Weights of a small transformer language model.
Architecture: LayerNorm before each block, tied embeddings.
Each number is 500 + 40 x the weight over its row's rms, rounded and kept within 0 to 999. Layers, rows and columns count from 0. Numbers have three digits each. The size before them is the row's rms in percent of the matrix's.

# layer 13 attention output (transposed), 384x384, rms 0.0416, rows 330-383, columns 288-383
086:487466569440507535528443510529533506488541421528444447533554410476487410542553562491517494507517465463491506459452503488464504513594433546551457502528469451546495511543556484458518455472484558543473483545538446503463536501470555525541519519523471497543540406566467495522510552528601530504
084:573496497547544553461539413465535432527394530476577448448505540495471531473490490510451512524475455481505477464534510512536460575509466492531519531436507480559521491456507455486511511452452532430494492529503533517496482449473439498556494512490518538484467450480430632475534555471486558468
081:531526553449556500448466549484527465504513448439514532495475461538440466495468526503477560577482536460487512433457509518533443519498460481476491504457434499492488510580504517499573443495561505468604497495427523452476544520515435623487539480441524517510466492461465442530517432502487457548
085:456525531518533501516507585480535522537504410450457462528518549532486487521525451460436453458470427480435477501543511504498491457538531446459519386521539509514470530464490563498439587458515601526487489476513506481540524496491522585446576486516565475508486493519472538473535539600513506481
083:503506540402513517432475490545546474510538518542560565517524473491552489540442434511443478562475512530524520476423567499469564551486478532514478469477498478518501504531499514463495462482551504495568514447543511559467517494442520453537467485482510591453443503477533498525535451463541501490
089:461569510485474541526442460447562544490476539452535526512457514539558546489520466560509537477538486513527565433483442493503589498522531516591468558479473516517556495532503510591503430504368494467515523549532484504528508503480476423435546486397482487441438531533488485469553522598434493496
086:466532465507535542561460541456511410540505471439510441574477539426492542465499561522448499477526539456501589493504556485546452554551497485421450542503481491536474483490523474535484463573537517500501480444540429474427568465507500537579519474497506472511537507489482472492494457494464482511
082:434473524552536446442493491570469501525546441500482490465524526513560510539529491522490486498547516532570524483486534559412542456472465470486434495477516519519473538561521437517478518503579506495515511559475540457533437527510554576609540508538488490547493528497529477511557498495507511509
084:500497471470523499457534515475529545497476400517507490549465479501514454590468525526505570485525549492426525501508458522550541507498567576501518483476454480519407518501588508494442471500497455539540403479451539530533520459497535515462565468473472500534432521553488523540509607521519548535
079:473534508513559486508443527459433468490518476566492519440504584502504482559540577463450519363505515520507568487460425491472492509535496488494542487540491596533457503525489578460488520437456516553504539481468511528491553537529511478574482483542479507546458585460491468588522518448473533475
079:519404498487505491451496419554522532482568580451399477462548562575481462499516486514410529494512502539480537523506495492522510519511508447520482527495426519518539518532408562535496533421522562491511483553485518463509453461392472513486435499549497454487501491540449550583459535439446424471
080:502459491560498498475494496457481556529539456508489513467583472523537530471588479449545531505521518462426531436435459496489509542551529471563568507498440503456543544523495492465437474496495524498469477605592513530473421582545493458529618451495516509543487443531464450557472479509488481502
083:460512552461461483427502530446468544513514478482548543457472484478548504541529494562579458441515569548524455431522502493531470442549508447502527462432501514452500523465474446474508564519552496534430438531514492523542482487480508503418454553542511533489497518535511577506482474472502490549
085:537473521495561486517531490485511453544567559514575457478467613536482584506533488539537542414478496465566498462501490467489462434486504536505506519544426544477558455533506513516474548441465402493569465488493506396512530543457461482533570476474535504564476475564496495542455519548500587532
085:465475553469547506466482531475555440434443506539489530425507591491523445466465402513422477551544485522516525466558500426521439424455495517550518515486532470518481483462486465586522549497495507491482564453539510472509528528489421461510516509563487517550534469483523540506489502434431469513
081:472461456508451529488569459521530535445479519521501476521467468451490499504457454466491502431502503514506513438492451508481524459493530573519483480510506505428484450521423505526555485476516499522509445501497454487534597515436515529488435428470480537550487605508441453556504497553570513470
085:448408518552551509522471498468589540458566485487482403497509489458514524551484504602519517514454396528488447511539497447487549461552459427532512491481449551441455464564569576472487550491509540514496501515528617495558550488512456506488503458475500486441461512433492520535467574499518518569
081:488480445505515516446508485352476450528509475456494517462491493542445499534493562546433516479510463575533479461462515474566523461604602560488513509530486472547516490521516551513445485483512573466532508495507478557478510553552496496486486483481548511464481520429487494460442429428464526486
085:512427484527543534520503519517501399514450469438481467513517500517513527439514473545488486533498518476534488488455498436614494470485514521492491555458507533573511486526550493514520522544477507589474485494443516478479515426449462442478481498518554488492563530499545491547567548503580479471
088:465522461549517466569499420497483492539512489474426473490522498573528545503520524547595468496533518422475449425491490507541477440418516504543491492430487432524546496506489495449438557530588523506532487442532550569498461479489548483530468514515432556455445539519473620506551423495509481491
082:455514459491528450422484498537527468537468448484525472538527575431518509478500519584494496495524464468553494468483565513530500496544505492524479431494510490382546402453495485496470551495414470487562501574523459533531386530520474466518471421496572521480552466474458545575511526521489414588
083:558545567502420529490536507471518474514543524554481474488456479471530491476494494543493521472477526461443428540463507610513488534442522462517499506472529572477492531507413472610488464490418503522525502431503443520487504565487470539539433491416529484504480568518493500549477512537514514456
086:481455498521494501551560562424480461447461478540516494480489476463451540549516576519452540547453550459497493483552519480514493536468562435483584486459576497531474507516507464504503438482472522555510452438507497450507547471415425446472466501503500492478421475447525413421533458567419501477
081:540505518524511472422540495517473498526457553508480537542523524479445463514565557462538576535513450479527511530402479537466486588493464501497510575499489494372446515549440450503461524560483516533468494483514426519440504521508435464528448448472532572572489497483515446495446495492476518508
082:372398486579478465551455540460524465533455474496545521487561502488448450487513397466442518501501511451491444443484506471543467503515510539514508467448541548444465455570469427504483478544502463531533595572488518494484483485421517547530490512476519435498499517537561528496462445491497491544
087:483501483489480484544473494482472542531441439490474444575604503520472486540472528542429541471481472543476486535487469491519452476504494536535513505522489503599492481585515415512417480544500521492509489472482511482535509513484522456478519506430589522544553548490454485494487515507488457498
081:477503522532472551465501574485461563525498502481580455505461511473414539458469447602359575497505503516468504563535481476430491440530472542461511517524485520492492464533470503522511509566561505517476484457555469382452492504516599496452514477577498586438563506509468519482532508498519554493
083:474495502497509537540498583518515488513475551516460524573486503421513491489565561531490591433438541500503392445468514472454457460477494491550484546515415498518459488538570590506495555509447535501504595422479495419529516511423530518564451520539607456558557469477526463543485532527545473479
079:461476486514505535553514527498470561463483475473508467473504519536510463512553484476557457456503550500616467417508495473466572488422538436453515520545488544443472552499524569472475468500511467439490460510505560490472538476461503480478529548531535578470525544503548518488481516500486522468
087:442473540439541508471527456524539556494509589514483534542564464529492495543536465530515500557496530483555547510493562549484561425506528519504441495489510487462524498511514494485503485469480487546456541546479507470520506527440499491497486536535457513501448492571484495562465494501547541487
075:458446446463537458533540541529478538480533564461477610549507478585524501497515509477445455487548518530499540544484574472536478472453477494491426464537462527519616587559573420511524546495508443495545487519502549546520476443578441380530502460508529475537480555513480495432526500470533488437
082:528448566468481579542560518449539484504471526466584533490513449505504540580509511524468481448477489522509514526524479460490483531508481492397576460491389522541522433499468507469460419602459455443494612488459522493510563470499463502426504454475494458523504455477533564442419503574532451449
078:470467422506411470480468532475501471507452542501581498458548538434512509511476530495508484525507555544533539517513544551546482427512457480459485448503461526497425496540466489470543489484523389473564505472487485455488522495441456493563501526536506538453503493553425506482480497492496486470
088:481449508538548528458497456496493465504517475521527489465374507485476541536396503455508478588537469553471494575511518549446421495515490486492513480511526470542503457556514547527515499492498488563484464586513490488472452443509502486513517503484537544505595511475517468567541418435491475485
084:510502498498580441534526466486486487471469557543500540501482496527536560520489396484489540472504568469507456543483479479502487460512473520500491530474465458494590468473514433494485510460502550529448434515487591502521439454472543505556479500415450470545514536485398532456501476536518482537
085:492353522475552498522551524478548541520514554495580502507506498546519496466568434492509476566496550486504511478592444504502458500467504472447497392548569524442524490543563512491516446568535518526481451513536439536493511426531514407559576514526473484446562535505492477482514523465453488561
083:509512497487526514526516508450526564567532468515509480473500564519488481532466542526506517445527577545495476445520479471510532482437544474503450526505506532502469533558516506504520417522496507576479494476541525539444487530465523483520612494426480439562519500472497555491458537548469512430
087:587458438430493423525491542534502533610450517493547490476462518543527483494451428463475460456549485447485470434426533554516495404528484494476432552527506496536564609493480473465488523559553486459498472599516512472489500481492502497438494486485536530468525445557464437514520499492499535527
085:543539472510461433538461559485522500504556497478519449491416441433433544553498413566486532481488437520488473595495475497471570549524530465493505463471572470459494500546512508547460499454500485529505501496482448497559478534531503497486413496451515563508481484543466542498478482500557553549
082:482444553521450533575483569469507504525526531503515462587545601548522427562500487395421533513504453554528550485509494443434520514481522538496509443476518450462501559507491496518543520466561507445461521543451431532437568466452404521472477499442468506558494489500470503470496540534551472444
088:473449506427552536545552559436505393545477444533459429512481531467465524486526483485487462490513474450545602467472517499482398436541525490497510427540480465559442479536490436512521487515475468557534418483516465477458517407436500446471563436504523578493483497542478465489518589415436506511
083:468482514433488479455502537506505509468484480554531479520517521483500532489580496538499498515472503427549503512482487476553467518530480513503546547445541484478453611593550558534522470477564475576550469509485447467454485541482511510545482505490549462488502390492540466541528422533489512544
083:565603449402510512599478479498487498499475553468553463525520448472457508583549543520548457480628457487542487454446485487514506579492510473570489462468452502467518541486468459506570509509499463505536498496465483552496521567511467531477462583502473467493580456476459478425466476484510490533
082:494464450499463553466494403509525456498546531460619566541485486420494478408572508508527547522533536427555511491562479505462414411435488459509568481454526444576547476431493484528501433490482508523480545522466523483498521470474488398489564493462495448524436501402443531559522487471552539443
085:506430428488519508472503527472443513603481484514514441501486499503494499444423483519519574451495512555561495376589502553457404535541497514579442560538457493471481507502470517476500498552534466449527507544593458469431484505531469506564544435516478544521559479483433531496404559477507501492
081:545505444406557518547448492501477475499539591485468508490485467464482538567546392451475516421529525560519430511443527532522529484499542534439550501452471592581456561461467530462442511565456536504507523503494432446542510517537488502528532479578513472476513480500523493459545445482511521507
086:507474480482456462481506591440542500532522470501515496511465546568450467475449479490503550476479521476463528514490501502468476585534549497453462490540529444509497523513521506534501498503532489559486529570479516535494488535451473456521574485525490525516483492495438464488464509473562460491
082:500452528538553590470429536503584453494504477541507487584458476516539511517511465391448503526529563506478471537511615505484474449510462528507539478494562512499453383486436507516472511513471556482536498485439485492467495526519439531494470554490497484422565511505429535496487467569470477473
091:429545500516484477454479472549526480524421515500486499531541526510538478552488503493504496524406517424488571461510540458438526464536481516539445484478472465488419535520489560516450444543482470478511562521524483492565437489580524477500581502484568499536432528438497519520523544535474475565
089:539532509488455501488515494574518478447456527489540477468588591477515563498504477419493527500490477493551486496498489504528545564475474449518504500480586475512542524572460450500539461509522564451551479555526434503487523415489525484468497520440571460441447472490433423503531491516481459451
084:470601476496529519518489531447499488472521477503511512513516540509511477435511538447454481524482498514473498484474506500482549543546462513548467535474457478538534494516469485530450499508466500391527482479563569555464465501488498485516441517486385530496499522493456467540496448499529516475
085:420474515566492483556505474476486488497596512532489536448541493511459456504455477562502466433553516517502524476501530507456393514532574502451468455467475541464510506509503470521594510525522509458516552528541489534460529516552517457540555520552605586460447497526534590529516561452493473509
083:484463614504492473536521551520429476536543456500451536500569513484476510479525636492525540565459493416519464555515426478496484500492487483495506538424499513444574501480511485547501541495462480518495481516502517492501466494493425607529558516489550480541530513494503471423536553434589493472
087:506535463527570498494534505575517552508580526526477478511539481552542471549537577520473518516550487552476565446472497521529479468471456516459464432539459409479562544491550497502496514442500537486524609485505454527544506536545514455470501461532425467529461475499485546516467520511474458429
# layer 13 attention value, 384x384, rms 0.0476, rows 331-383, columns 288-383
089:508505519552517546525376512554481538423426498499544537516489482578452462459490538491548464451495472529430455501521501542477554453535537540482511516453496502485416492501489514586531488516541520428472502524525489457541449439544513513507498532466452474541474560425421418482453536482513428507
083:454479516554497503427543489512531506493517535490561530502524485473507431544528513491535447497522468520497498548614477463482499498510499630491447575480489512568486525514524524486524503514477450476458546579550410489506449500523546496465485574508437509494439492468530489494471516529521487504
084:579501478544429525530477429464478453484442565539536522510481491543548442502498572475491469470475544531538466541529551467505491566544461504599544528504501478503520440493544486515554417471527466402481551522495465520479491430513516497430438436474500458534482451498555426531450469432499473509
086:535531472591490488428456520413525499561625450507463562475455514511502549527573484514517513433538477425519539515496512457554441451464495543505537483523517481415490458500544557513561499521469438449457525530514530478546537473597477480447503492538441447440530516468431481497474506531423485578
088:572490498606479488540508531432490502479536481554513447495507447509524520474467464505558505510554550483529536549494545517482431469476489512462573417510552577542503477441516478507507561510563528454522475520464485456457485493510526506573477524529520615493389485510483501496482537536552442528
084:450502424444511455470505494488568556518477502482502513383512434521424501504503464488494455447489439498478502473485430491401509517489543518480533525489523519487495478521485525523512487555445477478548463489477631468520437553502525485495501503527485505461498540500466461537558488505458500476
084:509503405491547547472449462454526540507474481549491453505479504527461543505503502538498554539484599452508504534530500499622442499597500501456510483553494418487529575509526544557545518491515510507576497514561492474494472477516501487496496448519472474458486460559457541529486455514443525468
083:496560507519539470482478474532469493465537502517560464483514514447568493454515523505485506552553430506443562426468514445483491480477478518537536472504494423500445558455486572458526457477453489494487512445556448462469448483482503544532468487484551548510495460504485544486421517564468434480
084:524492470470472539494511485574554525490475497432503567493462464467407449481480522620499458566477390488428536494436533510525563540551514507427454536513467562491520600423450459519536435495495508493456454505521482446530451513468544428543492485516503508446458466523457492456499535510543511514
080:453561476555540482565547509504500420539470479557479526536481536519515443496529539496509459467529517513490531468571486444509502546505484422489471514498465472562443483514533444488426482522429534561485552514525487568469447516565455474497465486548494423532539512564467436491541514565478490512
082:436527439444512489510545433513468509421492575496506433440504502519465519464480528539445416528506516505499477457547526471484479560504504538549443581517519563545439545441460483463540484505510388591486501467474477455494491529452526514497482501474512502448505574472449522564555440512575456516
084:516436462525587469535602498557484539494555549479472469570500539501503453508454441494425538541490478491480499518505540517490564551460502563548452556573477487472533545517561575429516445432528501518489551440558462505487466452406446545426498498424455510482571475485478401465523558500494459522
086:468480558482475532472484498516529465507531527424557499443415475504410444505477524551426500545461439525482492547444507500525602432496582470453502510554497512468425498555490485478445422505447484491495390514430603417512449456466513507414473550520476521515502564478463500487508543543524538528
084:483468512534528488466481517456480516476494480508521535535490480510474427555473495517481543555537444538489498425434465580503597507484481470537498496424471483497506443516570497523411552473466561452519429526474509450517458523531499492481479483484506518508493530519401486511532485505534479517
083:538430583481509449524517515466447448533484431505461455486510524492479446491554491505466426425536489529509505515481512552531506456439497464436541567534412478551427465533513542462434489531515514524589545495472522507521438437530453502453516526543531582497449546484484475407500518483485553476
085:533562558519554491496512493488471511428500453506490519477403526518520436515525474508430541442557522512503515509516543483511482527478525599526501482562469471501498461481430572541487508425482467380429507516495480436508467501490559534475553517505554494579530516576565505506511516496489543437
088:494566475499423516453466543532594533501480508545584528526460411532510508476451449495527546510569477558537498584477532512484514527498423561515426481455528519476517500518479463472520508563494513507548570556538457443547521486546538441517537540547446518529464508501495476542473489503433517486
078:450565431496414460518416542508466502539460524510449563483514455465419450487433432462593414479485429471502481496509514504504480462457523542532462505562418464508543460439530502510515518465446493479517516474522462535555454493541508502553528480538396474482542479538480476485543501573382462549
086:498510490491449424492514452460466505500503557522472494507474528465476473545497451496415540518507517543498553606477493499481473575494546542512515517573513517512498544490527572520415364515473442407516490523460518537505451612468458567469514499540452489542496427553449487509488559432527526465
088:531447495513548494491486518492384472503552496481527554500519524536462535453549511484522547469440560519432502523426493522487553440491454533472482528509477458547510591455379527546454447507506524498435487490456543466605561486474560555555541535519440549462535548408455441491445559516575549466
085:591488458516531439543515523542508465456563481506531489543525502567476569544546504594505521550521496502551461524532555411537545523477484494541513488540483452462509488527526542421458566489554603453469483506546501478457482417494500518465485446506496519462448516486529507419458454489540521516
087:464504503423431504513439537508520513544497517493492533552526472494471508473515443475564550447597444541523482483495497385493509478476505530504453496450478469531499507447526505461556548524456451489512581501518535494468492529477504555563500469456503507495500490527509472533537498504565547562
086:507542557437437461514546488579539491518515534469556449513508435514524549420473550580563508512495563464489503443548502474491493531552547448578507473544514520549488550495437587471548500464486426499444470507463522475493515579517453478560511546534478451516565525578550549462564458502509477472
089:509510538443552485436475506482434516490495459440500487443488539515469479521612528559433497393519465479501620480479436517526550497516441483464451604534453535528516488467491508510510521522521480521467506469519492380497497543576565530452559475533518509457534468504467504519501586560465531420
086:544556452511528449502528476466539458469537459453537516473476486483534485463588518540558478480558542423569570452467528484525591524488470454425407559476416555410481511484430473529560458488524477476508431544526519508503528443580475455426541552568513445543476506532475452518476555487513523442
084:500509516519485554473497483501444408490526454488487495440473500494505543513512478492507462437473564500523541507460519535531499513562547519544499513476482491481494482437506577484536498482477509487474476586558489500470520447476481481482478486438526466481457454500521444461488523536431534464
083:563530466511533472490544435529488474564509432499516523483524465545517499542493590550576503530545548425515568525476454492493496555550570518450476486513517483530523461486451474563441477470502511522522463456525583522477468444475524456436460483427457566463484498538553548498466527471540506486
086:465549490500477474475443556483516521443465535468525519549496491450491507510495477521481512543523497460439544487495480525486458542578443583473541565543478482521464518456451452487514506458522475570447584526541515474494480548493568500543499501497528549475506451475490574499503535483487478436
085:573509465522461432529438577521521499518531484505463478477466539542493471511474479506515514515556527456498489417544511490552438477538554524534453534524442530535497519431520484563492515479515463444482389528583439509478491552505537458449520481523541507512451515563510443561537488585454505501
080:461541512470520562481494513505487444508484532538493482462476492486492532533469512451548503457505508509522535494488433542534536506483436456488509497546471458516447477452460553472521416492429487453524492491583445503514579546552560518529481480477553470503467475514411506515547400495492499500
082:508559517497549482499495475447465419539545493516479512459449471513519480514536544546495537498573489489536495505498467570450549476531509459529497518561522502474524387532473531471600506500497467474537473447470569492543470517494477499495518600480537459499428464457508490503503540539507520507
082:491595497481511438494479529414421510548488460491435541532447488455525512574534382521472457479495461467495517509511485454401501503423550513508524548530501534497529485510467464531487535527537506491479493495470594483517465498506522540500597462566466471476521439443498490481498531502435575505
090:461484494464502548408459470490470528418534455467529502467473489497493502526554422517431489449457501475513465446491496477529552528484487502538501517518457466524445547479506517417553530409511457407501530476542436527401547507523530555473494527493469471451531591543467473530448494456529530449
083:499542490377494518446447505470488440564481508459547490557472480516455531514497601461475483512437443447422520464494566614551536500478585504446468477494491506495445472450555501500459482499482464454501455469555510480474483540508439500402539529521439524467488507523384456546427546568514469490
089:555562476509482519498492489470501514433439451459411413512555486460487425499514558537505522529471458441526529461452434541507456477423411530551487506494443501582484523495537557450475522498483509490465525469479549425449472498474493643453507475489472514490523487540480594506543507473508517465
090:520568545553485517542524539533538495496519468470428520557466485529539486449528489539587469498514491514562504511459484492408499500501440585435531510504479517499519443500459501550427509441554503494484507542518515522548509488464461494526463491507569553491484481483541608550481513536488456504
087:457485518556540526465511548490535446456526532455504497521526497511453547412483486487508501493492455535508518527445471456443489512487487482460529476437489463512446424458476426531522501466500538505489573497529556514496514443467475440496512534539481480470521498519454535455474454526498496469
083:584527489455531485487483452509465496459465505539517493473506569566479544498541481488463516511531588481552540474466498425518423424479554509508612464498499432412489462438467487496519532531517526537451442495559526489489465406460489490480560523530492514508499523451503481481432501489545498481
088:520604568468474516473521533545482437547498515431487481455389510479457465547582572595579454526499615381508491429460482404542481527498493452486547499511473509509457500554535562465451483479491460584516460517493522496589457545526467440483597535482527501482473542426444469508481506458453518483
088:444498494522472466525515484531485510528470516465557438485425504428465422485516498576473466497578445518468522437455450494508474461464485447437486547457504494490500498470510478492550456524563509483483523488519551498461549472512506545502527519582465502453510536470521507548519503484501560512
087:558511467452503546502526526520509574504485512437480424470554479497533484502479478426539460515499401522500494494511435515518482547492432503448429458491466556518485405452508475399495543568517499530531530410457491489448509537492468568496557475532481511506470524625549466546489498489456523544
084:567601538444453467503497516447462489513543488516486495516488587509493480484559554496500533485458525466510630530517468435594537477498500538442500463526565504499440423552507504439441524569569555483437487506459637503549459475448458461483525480502449468493456493554442538501451522495485465515
086:530507469482518560431518525540496479511518501434493479458523481520475564492441519512449493509533523443459593508458514534508498476548459478540473553540513531506469507478571505495515595451519478463497538490459439488540453514564541529496450502562459472461491559500455483521507511529537505491
089:462519488519493539422626493479485530527535454484484459492458482457413502543454508476492465518463493561474474554450517506466559436514536489424546527551466494521438459458447551581434495439494550547530563517426553529529495496529566538450529543475552485473500522463525485488469431463478495464
085:507445518509464580500535530507501489506525482518533441516496523548511495427453528427522531522502534506517551549472559521528510495530546519540447517454548441422536452515465483558477439449463555504483503438444570528562530475419478455495440436436423535568451525478484471527414547569458463488
090:483496537551526501450500478560467502549448521553487523493519504504530460423540506580567415513461475550465496567496504496536549402478531491470479465500393497453508539462438490471544521528541450494477500538499458481350534438511460512564520502453495473486459517467498460563450461487411508500
084:474535508424437466494464479441507522467543474477513536455450487478423478597502542562533468442485541569505525528524423522482504549548569477528481517502503467564447517516545436499483480518499486535431519474582527526500487446472479443551485380399477513481493472464501465473519532468545521465
091:509396472489470536470504475435526524512521473475555504479503456498467486542518567457472500474496484457482426551527464588504450505565463457487467506482517477542542496492541459501480511494518453528580522501504513423534493503486549548427503553503518502488473523494545388462495542512510515506
089:516494471495516536477492497439523550566468511474464462490508430517496519517475555506556477457545504489458499559441440503521487483535484463489505478552521459544530493497523505504561500484453488456472495494543470524524538496515443474515506479510427533507502492474478522490523507492451444575
088:537487503541498523470477469550471486524524508474501468510454437444516467512522561526514580401505446523512547510513455510529546477518504471480553494455497500469494560481437508533489451439520594617462477501471531499480516507580499471490520518529547444506546485527386489411463529421458467543
087:497489528449453514472457522537465533472506497445498430480464551467497493523538498539475460494534485572448596563466496510521464517535423441496462467585524477533433527524452518469393490448501393511475474550559412477532419542483496514516434504561563437603511464457518504533478514546465538497
086:524529506435515503477497480463502468452501492540473556542602580504550505478562471514512495460511523541462535514508458494549482523506440509540529545505517543543501616517485479486449463417550522580463467501485481479493464543440543505448452452521487507534457523515515536501461504513492445446
083:543462514523483526571535501456566462517489515545536508505530539483503534468516497553531464470447526452551504516536496498504579503477524476487487560473428492492449530503470484529500451513613557485486531468537476523491459526561535503530413460484507456510467555526494572492528460450541480459
# layer 13 MLP up, 1536x384, rms 0.0492, rows 0-18, columns 288-383
095:453510476470468569425469397459511503457523564461515460470550513489488556484525512499506501486503455478525455501498554501518491569465515552488514519408510524421460492516523465515409487479560552428492374454478536457431537482477496520409494442567446444581549453554508498504487479508452500548
099:489502492493485524449453520538509522486470581508506511473488433455450504543469513492495512460517470557498441465497381525475502491550480522447474487510496436462524501491516507472497459476473514501476514498519481523522514537521449531500504547482548570470520565485561526516491564506485532457
106:475495476485496487466538519509478491465483527512514516500526469422530595569569526538531482466511464426469480525469495485469465545601445525533474542483514547523540485519446542413466528624471507497518532525570487493524566495504540539438515498484549503533507506517433406510504476464478490520
089:508457444578553429505560504559505592455493521531518546479498535498475443523596543493458537567501553620516484508523558533461508489574473549523371525472502557434507480529496507462432524600459491504489427540401532510548558488533525502448483503470502483540477523505622519462482513476533513542
097:488525510534478481499531510493457442533517502567547583463578544499411473500508534512398498453533501544508451457519518465466538505515471476498493502549519532517551489468512517464526581497431474478525518548521556521484553510397449460522450535466552615476491540405509492492418450478484478487
099:500530549474478515546523517452505438546474573512544525469511446462451443427451486564459522527464387487488486496457481496477534517496479502522531531470479477427509473518542427449500559532491465493495507552449464484477541523490555533557521448455503474511482436519474565538430516450525546483
097:469499454512594420527532526510472459509524487496504557498406446458479480492550513555502460511454496423444523493462532568556489498502459454486583500481468494480452476496571532476483455510481524480556486476422453521553504537496434439505407499521413533553544534493450605459495462490540487489
098:555522481533482512462525520413508494447530493492501515505533440453443478557569516531552519461497498571511472491511562412502431497488490495448489490507459476501507489542468545503496490514446495500438517538432479519568516517489464442490423486413533450538546406546529412513450556514478437504
107:486525510562448470438471467468463471487467509478490513500514516527446531475510517555566451484427480449490551588471506501463480523522477479520460476510558516454557383520428517556503556572468517514484497506498536467511484511507528478493423523492428514558497505481448555499499423527478505502
103:476518474562469586477605552533509456538495516542451545477621481470538537514490535471478574442519505515497490526553502462447465447498410547475466507485479498539558521405513538546543503481492524511496440518501513451516501442497491544492506494559483510510490538504477499578488485552538472454
108:541514486431548456501460567485480489544501486473509433458552449560460485495501488496479471505514459528491488498575536500492506491497513565538577421472537503527517505472467454514442526452526500536543554524453535445483544571540495508490534550489533421514521526483502527532491483483530523559
096:507493450437461471543451544493549524488504489489538525490483572484478516569505420475455524513498513444526484552448556467499541448455570540494482499482533502550496515538435591516488579502491532556550452498527509480472475513488549473521525476552425450510467460525578510401471524532542483462
094:492491533471465510514435451470522500466513401516537496452434513536597426515442514536502549515461418482414480481499463504497496517483438542490479462439575461526592472489451485519582487475604452465557506573448499494502536470537574486412504495491501473404504470517501469491537504580528478452
096:478511511432526399450503521461490528482496553492471548566570447517497490483463489461526548488547475476468410466473501504482462417504500532544562485474479534486470515472480485456531506458455450462456598538472490435501497508537459445506563514520459508431519541532477529437535559430470477534
099:466521458554483551497445502526527562542538463539430499539509447534451523463467572491564504522526458460454546513468571453467528520545515540514503505495463495479536524449499536507524521521564533546479564454455504507482520533446489536429490431484476433493479552482470507497485500496484472514
101:511459472461541479552544474466485516552589515490500471502444439481573499484456399510450504524557424479491473539588495557556426528475482552536530491513521455531491465492542503527463448573511504509489536517471506481515522517500584559510516458522459482537472503517530480563450432483472507526
104:453519506518497514506561497475479469506493537528546553541465456453474542530510496478558543511459444470523478527528495530502544513455515470561482549501497514546586480557471438518439444481493490506527464510517488591477486584521540556491451449510432606522494489520529527539482458568428475510
101:413501466494533446515484499465477512487474511525507507495493577545528502523450473508457474529521453493538572545599504528578561544498464498514571482437548568462463427488527519479505486532482489516489515515569561543480519535462466465477435558509560500477543580526552506465481483498499562435
098:516557468460559456470485494512521489480551548526516563527469472476472544508488530516529548490502440528483492517517506456498494582507537510516589520455509490492568498494559445491426578499457485537570465417475503567434523535474573463498476578396560541493499530543545503480479540485489530480
# layer 13 MLP down (transposed), 1536x384, rms 0.0431, rows 0-18, columns 288-383
104:574537501450479534470513559470522369618447562482507478442503551478520445557509457466466495517493603482485480499601527398527531444579519558427562494482587501504450516477524494507533508489518532470505536492500485513482529447465481442552516506515433514433549567518476438468558464519426445556
101:492470509434435513496532567512465357563433500496531547485453466469572540459570484526457503568513547468524521431486542507521493470512533534587520501521515569497488481554534514491570453458447535496534476502596497490395525540507488536603438497500540509494513484493562473487540496511470477493
108:508530478480472535546460510561522511439468520553476462523469477485481532528536561495518529500519563472448540490500453503531527514512496599521499583478512461550449535515431529512524467480472505543505438562451479457530468463451503524533487488470524555500489514526431520497518502505501447532
093:494525555459510564539494472505444660502459498504554481526538505477470481471484519540480465486483500471499535545518489481551487531515431540539480541633504548497493572557541524581522516518466515505494547554527541483460521453508407560446529528488574461510511502528524570476506581521394536526
101:505466488495480497510551466496516441448404494562460382521494432492454540426483543471494525565503490439515513487511473471506443518500474519433445485430536496478473450545515487440497528477572410527517489438500502547484506463437498572535548453480512540557481526456477447467510622483482580463
099:475549534478572507585535445498566570517472516546520455401496473524468545508524483524530482543494490491536490507611507461556500548416508499482517539520485533527479550524511533522528444442443502521471479528555556521554484558477499487478483440471519582420503522458541516545492530505550470520
094:557484519532503498498495546435555482496530547408487486485560519549546512562478455462535468492504548487545455500528499545491549401508483571517463541580487503586539441498519461532463456512531608484531505471543505535517490560514509547575505481529506451570467490492585476467512532471494492533
097:468471503469526538451479569482505467513441549496574434543494481526443481448472446472530470553508500491551475513498533522497545454552495507547521587465485510532468551477517540479522493534507508481526521561500447450533480563527500489551454464605430487520548533560500553528520459551560450497
116:471523496516537483466558514508506345527483460505534520513505501513485592462462565422534472504494467498474470527490455453528570578500469517509462477489585432556527470488564584496461521520485493435550558586490447460460516491502503497543499465481510525567529473485527536532484518475478556544
090:518520501487567550571441529544560447479532521577493532464512442524529452561460529488510506439451552499519512538452546486483452568517518538533522528472498460454480560517494495516503529594512433545573496536468525516450415531548527500495546521517460462531543516559524514491532453405460559470
103:496477557460466545518456512507470323457485558501489495437534503493485547529437514472492465535483493559551518526572514499527477512437447511454503546562453432532510510503443474496459554475515471510389523501481514493476546522551491540518506470449523559553497463561491473482461473477496446485
094:481516500510509515444477529588482429492542484586520537446497487543449503518512557472501532509447508451447508463473489545536526464431555542486571490582476431556479492510540439522488538472499526536481504559556509476501464475523477468484464544435475531564542479448547494519581481486491517547
097:558483552529551531508459482487436407485472485463578429497490521460523618434529518476558510459507487529520522506444491570550517512555507528464498512484440468531508520481526520526515471472483478556473477537465553472441505483556456460509522484554488557494478479557393520487555540459483529488
103:526512549465542515570509516515475434485451492550454491441487487464543496497518463423497550505473495472501570499555499507555503473472505528497520473599475488515500495483496479546443518480539516538488552536505528508529441514512523485536458529444555547495542499446559535437515500483577490516
097:550512540512449589533586468565527464564454489490521386471488513537493476439527460501627489473515523547536537536458500490545397471539485509559527541542488466467469538470592528501554476467544577506478542542511568498533528431453459548499513468511453554478553531519519503541523500463497473522
095:456424511520467503459496541468544561517495457521525516438442503483498521489516590492520562555489490542516526481523500513491492521488537524508500522446465574495462539424559536489492474512482520543539555462442494505532543481567541557470510434516471419493449492528506522443555564459564457468
104:472540520490518534536544528492452602478468481636566460529499470489487501536445508508501505525486503448515468499529503525452442509496554593543565531467480620537531512528492529458462482544397472466493497567523566497519493549469506616484549451478514519525541517532585471487461508506534487465
095:490578475457529567487465453563470479524436512529513519500570495538501486455458502461534577532406510514589586543487519473545421504523467479468514470533505506431457464449438460501488538528525495520514483545545560502461557592568525487558454597470467510541526513519505498543561570466577501521
100:462415576469495532525526510449438365527439484516504439454490499495495508511560461561487509480484455519537529470494490461526446517521548477496485505490466400475540517523490442468555478498474394546484512353494477438535469557523477551607481492462452577399455458475532492406479508475487456470